python train.py --num_hidden_layers=14 --hidden_size=128 --num_key_value_heads=4 --head_dim=64 --positions="learned" --qk_norm=false --attn_scale=0.125 --parallel_block=false --init="normal" --init_std_o=0.00835 --init_std_up=0.0442 --schedule="wsd" --decay_fraction=1.0 --decay_shape="linear" --train_tokens=165900000
Each number is 128 + 32 x the weight over the matrix's rms, rounded and kept within 0 to 255. Layers, rows and columns count from 0. Numbers have three digits each.

# layer 5 MLP down, 128x1024, rms 0.0688, rows 105-127, columns 512-639
128160172081128128118140133203141086172085098208104129099131175136122105135149153104134096123119100138073122183141122118107127143120186131118138123131147079124131126114145155158127094150116140095098157148076143082158106131102128149072059127159103153135135113164156110131174095141103164170085153134123147102035130136127076181152124137122139138092132116144140187119089160199137131131115
128089168132137104115080135080113154103115199053151134157130061108162127133107133133145171132135116137176096136114135112159117172111152114160068125160164123130153139088107068118120169173125123089115134134067143095139128075152120115088175130176148119146114080113135130121136039108135119126193129136153134110041141132124098109166121128136121135144166139126115100100182120104106119123108
128061060110091140126142072070123078142173091065137118122140133145149103083118136144107110132136098140160091086071130135089140085119162145139148132161147123116164149131119121116116105172143106156151195092097142166056113148145121109131146101128070123100086127124106173133096192068094132138072132115156117125216140069139083156189125124150138130149094141141151115169108126155148119138127
128092096099125150143168130035147167193131151117122150116139179054113134191121145126143092115131124143137160127066132126113153088128100118154161139150121059135136117111136106133152098173145115127155192106129116107093105133132138114107153158096133150085141122169167106137209138161129141117145128139134118097072134094116032101059106119120137130106134135106146081124131123228133136137113
128100020147132113160069131069096111129116128153132117160140139127255141234201103108121086123133125126158122063153146111110088135153143111143152152096136127129160132165091100111134124091115143121082150135209121138144131255123125175072160113165106148105117099135154131064092138134127104106081161123133133067103118188122125219140129124125112138156138148115140159161156203231133112126106
128142121118153110102072122155118140089082114112130182195143163113000123166159103163068228147135152145114177104171133164171110129139106168114133139083137120128136151121105144149112097137118145150180065115084124105184131113128124171118208107171103157132080150121094084090163115158109144121105132124152143089074125111140106124159126139163109155141136120102145147141153080177131153128164
128037169208101113140099103175105113108099199067148075061121166095182189210175110178144087129135139125135146186113125180144187084107161126166095129090141061132129113118083097090122119079141106111096149196235133070102122085116143191071129175111127109142070157099084090151139078095110126146171148110125126187054124130127127124110119112132122135118122128156153105067158084145113134132123
128129061102072127115121120202157121091092089096183115058130132139112091129159127098114097147124165149094076155161119143128136124131081156156141129072127173113145118092135178090148154126122144128117115081130149120093148081103137102071181110114096123113077102183141126059055124078066162143080117124126130046138139048109120128176136115119130130142113121112080156150192076150143151131076
128146105121189138115178142142174138144192172186121146116131131122150139065169123133092127173124080126113096122077107120098144144120170128102126134080150149124131105105144122142106138000134127108113176105090142152119146158121126124149125100117222097155235124136175206131189058187080104182148108124123135103058141185131151095111121106114126134091105110150101101121119121050097142130128
128059159130093178102171126060103103101170120090154092110138115129111132147046128132077079119127143120083176101159121146193153197132196093144133135086143133134115146140149123145142133155089103075123174166075148113183151106128129146101143129074091114132081105144157125093059159189125145120137185136121114112174145130109105154180137128117130159128092131100113130123126106183152131123118
128171088144086124068069174132139144090067073083108067065117162155124142166121125112153088148129128126130127129121114107086136165117134108129128145111143132130119139079109129105123140113129162123147154106127098139121108141112133180128115113125055115118090110172100112081047128146218147106073104124128157166128116153151051115134134109130094131165138126160147090105130117162091146127185
128127144152063109089088157182142101160154194230087140206121130112128143122150101100067147120123137119078101157114137135110181129122127127155150125086128124143159130147122103181148121130125132077132114242146148187157175145091129072126124106124204176164061136145045145131131121111121114082137095125131152109200106174135103188139130143148128121086131135125131142135078065129125132129094
128153094172201130135046107158146163042132225120133153149132152131104148107134131127128113125138164141142098170153129109170111119128122140061110119125105058124127124150118146092164178134125121161198104109096108163163090131137114098137187156099153112063188177162180150090137070095119131164158135131140128138094135194128213144121114131111156104151091139113109157124119114106092099124103
128080066180209166123153088107119095131127093062144122096135145137125161130131121103116181109129120118128094133164119107083104142108095120145115137189129139122076107180120185110117120183134085113067118120148115154151140151128142172135153117154123121077169125129070168156143109092083114121146138117100135123169130142100085153151123113098113127112124115108164166121071118103158127125086
128172142137169118140138104109129120128136045099119132137122194166074139206127108121181167130113130133095128149123124110128119162141126119107157126182127129140130120149122150122135112096141164086137140196071141116067168149116145100167151102136114144187077146183168114172158158151138143169164106098111120155113105065063152126080114132108148145090156119137162085106115183132134107135163
128153119087069113109166115092129134112106118057155135038134114126090114174146133123141151130130088132170136059073125131149073135131132144130132130137147137118114121138093056150112117119132125151140103174171138169154088153139136084149130145056147106109202125145144069095107119175130136152088134139136138113066126169148149144145127109107147111063127135127132126112109185080107146125138
128142118120138120097114158092102132134117176070099089049112169118081135085122120135149104128127128140145139094153116120146151228116123131141121119110113161115128139146116088134108141125111142145026143142088121194181143136103123064153115139100117159126121109141175155094168201156155181120136142126112143132145126099148167126087118143138136138159127123143126133058157202205161129122112
128124159097118162109128117180115119117118128085115120085129118150120145124195138091121138112129098144107070099102132112148074093162111128129144138149127250125123134155142130137139114198098128160153107144083144086138117089123134078059127116137191101130207137106099187086056097162119106105149079123146127143173140136068123096064127135109157100102150126118102164134129119084138116138121
128152105141156168123161133090089119149137154103120154144119162110051158105129114100149178130128143126132107127082117133185092159127140111173128134146118112120110112154096133160115112137126138158123071136117136076161100170141135180138073125150046114035094147107189162131109140141113123128119176117103130138053126116109141168081107144118096125105122103133120157181185126168131140124163
128076170091083132111080132098154138110091180142100072082109189176094160057143150108151126114127117124106043078132110105108099176116085173095118151120125046123122123121120095110151171176110106170081128117160129137072066173106124105165132118137062148191021128096166107134095093072093184083089116092121127180105131081110146145145125092122147119111149127133105137094107111129143128113133
128184143130125127131166086196131098194099115190089143197108108115115126124160141132094117102123216146139137102104123125089130157134142153131129106098126092129150129138154125148135101156150127132199126170087129075084141115121128090132123136102095114121138147091126180101120129163140111123075078137120113162138123162133137122114139133128112130135096101190103125116116099133166139130131
128103210088084114101106120090052114165121109168164118126147082128118113154177128124103153139137110146143080116134134115142071100142114119163121123111108098127127125109132152122123114148120144120087098126129136081108170116144120149074122130118148094151174156087144101163139115128160111097211091135137127110186137116144118097066144152119121141103176132194120097138161140101086126146186
128131082155138119091162086102115097045131084036134160092112068155144107129094119137101143111133154117100103137084129154169141163132092141091117111132121161126135149096145111135105171112139127097103113116093137108091067131123098088197130111107079112140112148091171104130135133096138198156118151145131141056061140071172082108145142113142110098085123111132126091102095109087116143131172